From a checkpoint of a small transformer trained on Wikipedia.
Size: 12 layers, width 96, 2 heads of 64, MLP 192 tanh GELU, vocabulary 8192.
Architecture: learned positions, attention and MLP in parallel.
Training: a variant of Muon for these matrices, 146M tokens, 9092 steps.
Each number is 500 + 25 x the weight over its row's rms, rounded and kept within 0 to 999. Layers, rows and columns count from 0. Numbers have three digits each. The size before them is the row's rms in percent of the matrix's.

# q: layer 3 attention query, 128x96, rms 0.279, rows 0-59, columns 0-47
# k: layer 3 attention key, 128x96, rms 0.237, rows 0-59, columns 0-47
q0 099:495540476476511461447531508503502541503514516473510491531538532523541514507476507492581504510514521471501482527483471529475505467512498455493484
k0 095:500481517524499525524520490488512455502500452515470471501525473553429529455479443471462515511471537511490514500520498488489484510486494534490527
q1 091:545539510548515446482482497514450510519511493516466483534506496532496518507497505510503485492475452497514440510493505507532505513491516492507468
k1 083:448480526526459541505488500491544517442487464496488522495492519469516501509480509500497473471503535521469514482508528514472490495524507499496521
q2 081:520483490468510471517531495507502530519502532527490528503562475506517504511470459473507501524484480453512485564463542519511484491473524526509489
k2 094:468517503510512546505490516500496497472501480470518472500431548509474529498503507519511515488510527536474509471532485435499520546511452483493485
q3 107:516550484477478532507507485562535455490506488511498482540506501514485523510488506454536451501488545478487516499481484515497529490478490465478488
k3 119:503492507484485511498530487472522496517493499487438483507508496512450487475506478491495515519477532500467522533531497495476464462502483522519513
q4 082:482497531443509480494520490501481536474465522483517519517493537536494453497502508521497493533478477511522491469441509478492507516473496475484513
k4 082:512523508480505481511509480496506471525512468516508503480484471502520517492501497507484496473528472477507533533555494485510498502544516533544491
q5 094:513493516486541497517460499507474541494511478460507509458438495474475485529486492505513536449497506482481503476502511485557509521504497475522494
k5 085:520494469521451502479486530500486524490522513561517508533530525500507517496526514478479484498548464484555505501497493528448507474474500510530523
q6 081:558515510467506480512484477525500544446537503480517472467459517515485489457515542506519510477483496461498499524532515512533514468472549485512480
k6 088:458512540525483523487511541497507476509523464530486488514542493488467525492513462490512472519504518512494508521497504492505530510500449499516512
q7 090:474514455523546546486474468472504459545488533477479534483488476479492471510492459501493488477471504496525519516480467476508538539510488515509489
k7 094:505484493506471484530502491514507509505484503474525496480451518482534475522519536496449519516534484524506508453483543490476467494560502520536505
q8 103:491530519541502483517469473500500500492476507520470490492487516486461514440512529500517505499505522533540470522546495496491553497510517492536441
k8 111:533458500553495501501507533513449479464570500496522485508524479494557517518477493476502506482497503457482520509502531501536479480465486515476490
q9 102:414515458453508507526516484494513481492477484475504503505499498482487490511512459489502560545502534521462527477473511484481472509505478476469522
k9 109:509515483513529487492487483498492514577498541496483515501455520501529463536482496522474442502470470503519499500505509496462496531528520516545474
q10 095:422535522537503523505535500475478510487520470509492498521505518515454464523480484483482493487487503507502549500455504493495483491492510487477510
k10 096:533483435471483484517493463506514483514464529491500519499527475509530535506499484509492514514512465530463491490557491489485474546538494533511494
q11 102:491512514503505515521546461511492441521499492513470505469545485512505522486529500503540549502478552480474481538548476473475478490483476517495486
k11 100:524492490519513504514491467486568506565495503455525490491500475486474519528506476480472450522494493526509542504486544509518479504523498474465483
q12 092:490486509445483489482528439493506496533480462454532509470531506498481522503450496470471523512485511457481509497523509541513535517487501525456514
k12 087:528527513445472517506499585544487513493478490497483479458459509532520497458547481539507484508524499478557497505458463474485461512519499481535506
q13 082:472510492490496516511488492548463499451514501498504520484478515515505426549521467467514472494500550505473478524466505506475515531532515512499563
k13 084:491503496508487506490497500470529497540460504512524470503505516471488531507496476524450502535529437498518536455504497475481464474496512508553485
q14 086:468500521519488544505509524491469511465462442473537495500557486485489508535478524465519497540525549536487488498498514531467526532462518506484488
k14 088:533459466500512499530520483505526521484539541557495505471495506519496511499457468528539490455458464504508505523526481453525434459492474508528483
q15 090:528483490489523483497488471527481481461493521473482557467485529531499486500522496487430469482533517505514537489533461513467528514517448528552498
k15 086:475465512471475512506505523442479488529483555501519461485497485461538485503503494523491541533535451488535460504467523488534500506506517488461518
q16 102:502524494534493525517463524507464495475514494512479513451469498516517480510545467535499502498515473473513523502489486491493518510512474494473420
k16 092:495485455515511467505536482477504503512472533524538480554521469469498501475476555481485489522501496553496473499509520528505520468482533511498562
q17 099:466544526494569473506460469499522492510461505464509527478509503507543494481479499481543460477501485460527488510510455525524505497489474521519472
k17 103:548501463496461498489527519520455495476538518533492484507495477481491514486528509516472536531527521563495523482522558457461505525542507504502481
q18 083:461522548487501487467538479505479470513530455494528467483527509503513496516503493510516512491474516523471495520488475558448488534476535535447492
k18 084:504504434485456529551471493515514493498427518497501541496509438468484511517495514515494470518523522527520541488516494487470501486528496498510536
q19 100:528461506512501511545488514503486495505503511462518524449475524504552470567505504528465501495567472461484517531469461502507509488525500471508517
k19 099:474493501514520499477464507497480542491489523517507511535490496467447527471518525489476498522474459525536458428498581495516507515474495523509539
q20 090:498486508473520470473529451464475517529494503521490527509500511492492471485506525525511514492541480486437518477475506522469476460539505468537432
k20 090:472528506473504534527504533476570506505507472455484482495487514506497485528479456513479532495455449545489509476524507509528536502508491499483533
q21 091:530457489549502484486494509500484477513503493534528491514529526530515521491452531508474488503520499506527505524505476473506469456517510507529528
k21 085:492499511521504517515463500504483483445520537507465503492493487462503505512506453518506478531485494499487472474494531497473525579490460506488480
q22 103:510447511510502510531479495490458541512548515460549532463488540487512497482513537512485459475505447502526511520520523502552495494476479464510518
k22 101:550500482563499436481479508503511490453472507517493467523481502517497530472487503479468512491513523453502467455517506490496547500513516498517506
q23 092:553460546479484506502512565492522499478499480493494541528485488498500539486519509520477516520502476510489517510497452505522475478480498487522481
k23 095:470508493499540496502519461493502492486508496519515459487540515503466489475491543502528476474483501493514506502525515494514527474492494505441497
q24 082:494492491464536509470525484530510536535542510478518536506442522530503480530409446524469481530508510485507496511496489510536533519485471480481508
k24 087:511544509501500501537451528493475497494463488520442496505516522541517483465546477458495523508485476503521498481479479474467479521532500496525503
q25 119:510506508507494514532546549510456509490466497514491512534496489467461477490514541461506479513507506529463540498498512510496519482471520461503516
k25 114:512523490447510510473480484462584507495526524496472518506508505517486509476501472536507490482490481469507455519514467526520500458506474521484470
q26 099:499467525475526482531505468547496495477528486506520486509507500542521454491456490471490525491516480431525515458486497469538528490474496454531516
k26 096:549522534506471488448487519496455507506521510481472508508487548510492565486496506477500476481532506479512476511501513498490538532541498539523496
q27 089:491487510495512463480467489493503505497522481482518494511466509509524491456533489548493553530497468477467474455472497464511484491520491467516489
k27 092:504501519491483508509510529551448521480503487525509498495496512515477498507447525428488467475498509456554539533495517533531559539459527532485497
q28 110:524486522490507542494502512439510489521484500547510487514500497523473510507511514494502516504486472470526453473491513492480530503473480515483515
k28 108:495527485495491446507492478540515519480491484448553503489515486491525476466503523492525502507528529504513522536502487503527512475504501485517512
q29 104:497489495545493506473468544478516537516511491478483547485471502477511506477569506488446512462455481507498508467472516480527502491514503484524549
k29 101:470501490455509478514463493493491498481492495508532483537509515477513463527488516549510458499543476495514505514516533547492492519485506511484509
q30 101:537524497533499481494506522481482508532482540488527502526476490501545439492556519504485492474509501464492482511482468492490472465496517491505500
k30 098:458509510465507472462498505509504498504521460467488526463515509460469519507501510501510508535522455532493482537505519534502563551505487499496471
q31 092:491462504484524506481529526503530451500521508539489487536530499493526465484515517508482514482504513483500517521468514484495533518508452498456479
k31 092:504528497502497470511477452527461487511528508467530469532529502519483514499499491487558496583500527479528479488518512510521522484497540476526512
q32 097:517480485479483477492495485529521507513521481560518469519527480507507489460474485531549553510491513511475507450479494469517479467500447478495483
k32 107:495556550488527526487525478462477499511492474467473517488485527530455506549506506461495489507491479492512523513490468502465525514523537499503508
q33 089:476485489530543502484510470484444472483497460499493515487542533471532505508494579528498471518504480496499490518489512467459531514501499515513471
k33 083:495515507478449509501512532505526555464534546538492478514482445526466514519482445475499514451503525521482478494531500547554464505522512495511522
q34 095:473468453496513470510537485493523508488490536547530477489521487507498518510538481503492524515519504500496460513517527531504499456476514544512505
k34 094:528526499522501561498455515475499470485510499471466530492523487528490488526476512494540478496475496532487525504500481506484493487499475435481482
q35 094:464503481490509478502506497544510501517514498469481545557493526479508481488509502506477503522503475553539475456478517528514537542541492476515558
k35 082:510466514529512502514478512471441490493481494539509513453510497494516512520506486515469459507501492460504502513521511461458486482512512545525528
q36 092:520487501461501478490465524512473480514521488529528484504494539513543537514463510504484496471486490438525518469474484498500476520524491474522521
k36 094:482510504573497500494465480503503544452483496497492512517497471479482470498509486506499475493544460506495486511504528519465531496498531539532539
q37 095:479493472529524485490473484467478526505487490489479569477543521525547495494494510498488485516537468492563509491450489524465526522531456503534514
k37 088:510485526480506478508495537531482492462501506492534466519438495473483492512514506526485482525515490477515477466513546483502521494477540513489522
q38 093:531493525523518503473498533475537514476531489509502478506496521520444527507468509503522465487473470503476450493503504483498507485479461473476522
k38 103:490535505468482506487525473515506510492479509512505490523563486530508480468503479482501537494494542489496561521496470503511486459493485507529490
q39 099:504530475443484532487494515498525502493474467480470512568482469503497498486492474511486512532454517473502499439459488529506497459503496526541501
k39 110:455527541466506485526547498502501477553498515518498462437482541515496447506529485488504494483531522532482516520540482448454492561539501503451498
q40 081:523513464485490492534489502491512485501511498485522473461498498518479516483506542497545539490506484520462534476532487524475517512458500500457488
k40 077:473526532538542506494528439507467569543495482469458529530470496494504527487488471483505526528490502504482491518484502483532505475506494496535496
q41 094:497465496521547524508517531449483516502500523491579482496547533462551542522484500533488479505498494492516498502497492514484507460485491496471544
k41 094:509502527503474478495481490520490485427483485526470534462486467514475451487501512483508469498510465502502483468480523492551522518503515499531511
q42 086:458514472508513523479500493538502518530453496490504482502487491486502494475510490507458547539510517521502523482500458454469488510564469501526488
k42 101:499520506485518468530497486454470505532516520504475528481465519524516505507497505502456525485497445516515481457484506524515472557487527553450510
q43 089:522518484483545487527479509501512522511462503429485522503509511506527504537527520546468494508514483473548501512492442504459469543465483477475540
k43 088:438485472494493515480498501486514497508517524533488564495472496497461465463508487488485509496501460533508459501470570478568546482551499540513485
q44 083:444488479499501478481497478478494495496491483552503471494533491459524518516474461515509562490479548487493454521522507490538477489517491515472524
k44 088:546518497547503519522459506543485494513512489450500514465532503535493498479504496468537458523515506504511544495480495503469496558490516467516466
q45 079:467547521513514503497483516532539505542488471494497473487514499462505532424519461457532547485475518527491469492524497489456496489482549500514513
k45 079:486504479472490504512486489463501493472521518495472508541471521516493487571472479541496466490495523472505528507458526503529496516511488529464476
q46 094:474520487451515483511523513509498486473487487569478487458474520513501525488516502515481554467504498509508475490489517474515482536450514515506470
k46 088:503474468531505508505489472491509507548520531432525538499513499489533490549498470504504451509500486498500497487505519521497493483593479484488516
q47 096:524496547480501517497498528509468494537490491547526475488486476476520521517480469450503522474491555477517440494477499481540493510488492489499500
k47 096:488493466493497464475497498478561486461514493483510486543518544524467509491510521512500503546508484473494541479493498516492499500522494490502542
q48 112:503470455548442515538483507495498495511500498517445549508503460536517473480520506515479486493499486467535515494504479524507461481518537501538542
k48 113:532505533490539485466478516468521477500494511514571453484459539465462509522522526500466498511480511558473505484493525437489503533510461508472470
q49 084:565520477466490497523492512495476493464532511498480493517467521532522458551459502475500490492500488512477531508485525557550525490450488468508482
k49 110:478464516496513529473511505520516516518501493482507514489530525479499540452510498504511484507494496454513473516488483466476520499524483497518545
q50 117:440523487496512476490534466466533499528481499494527515514517485495523472506455484491521486516462503498461505507481476459473474477501506526521490
k50 115:481528510465487549510511487510492495539469465512494480466464497508479491552548469538457552513527498521513546489488469514459474564527496522488491
q51 106:505490467502523462488517544536476443437505488475479550499481498492532485491523478488480458487509505504489500492543549516498539547495502502466434
k51 107:517440514526498522515465496480477538498542550552507446509524507490526560495462520513501499482483512491520499518475497479567492478496505496549544
q52 102:502492528567509506496515561477505512504509490504480440505526494494501503511494442568529459524527506557451531497468488489505447507502482511539484
k52 093:510542517430516482478492425521502513514486521547546533519490491484529513518487521451515511488432470448522483507514508538462524527492501502462529
q53 094:471546487508475514513469528524478454517481512510495494471447460474470527505501468512437510499463513457518516478515490538500509528502496537483499
k53 094:539489490460497495502480489481521533536490520515494522502466486473509412501552554486511504482534493536492524497479507464505473495491523502496476
q54 096:464470496509498515537509515493493482526452476468442528516511517483514492518505463515446493468452517511495469506504496495493467575501476507484494
k54 096:517506494461525483474488468503524543521521508509512487482492522541494527516486516529536555533527447496475540502500485483495462481511534478485478
q55 096:522486520516517481459473481491488510505469507540495470492556503509485497514484540512530507506486472462544542515481487500528471509443503488513512
k55 107:488520502457463541520525509511564507479534485476497540553506494519469519485486475484503500499506532488479487509506514499478503450506483483477484
q56 101:517476525504501534520515526463547505499447487511524486524484502501474501505499456517489505506489519470546487564522490454488427500495514527510526
k56 094:471539468470494491502483476561502485505541481482503502460525510502499504483525543483507508498498475498473548462507476507542523497498490474487435
q57 099:524475524489500503468520506552499503496459496489523477484532532529526516515490486482539471528513517470483443508476504451525498480492491477506530
k57 092:509517526471482499504497512498511515490519478486497521518505460506491485456472492527511520506514506468509559485521477516458496517517505494513502
q58 098:504471535497486456507534487485482505495506551519517490463458542480482494508481490529490522463537486534484464526541558487515547434499492485509488
k58 094:504495497533534521485451498476494507468485468466519494506563485495526496495523519479501483496471466439522482492480473532521504499510500468551516
q59 094:499551507492475498471502501536528531456512485492507466535510515508489538507538501514562499495470565500451536490504501494482460450491487493526519
k59 096:452489532466505523503517495444514492520487467525463501512524528503473481535439446475487488498494490523496478501493508497460491530518492492482518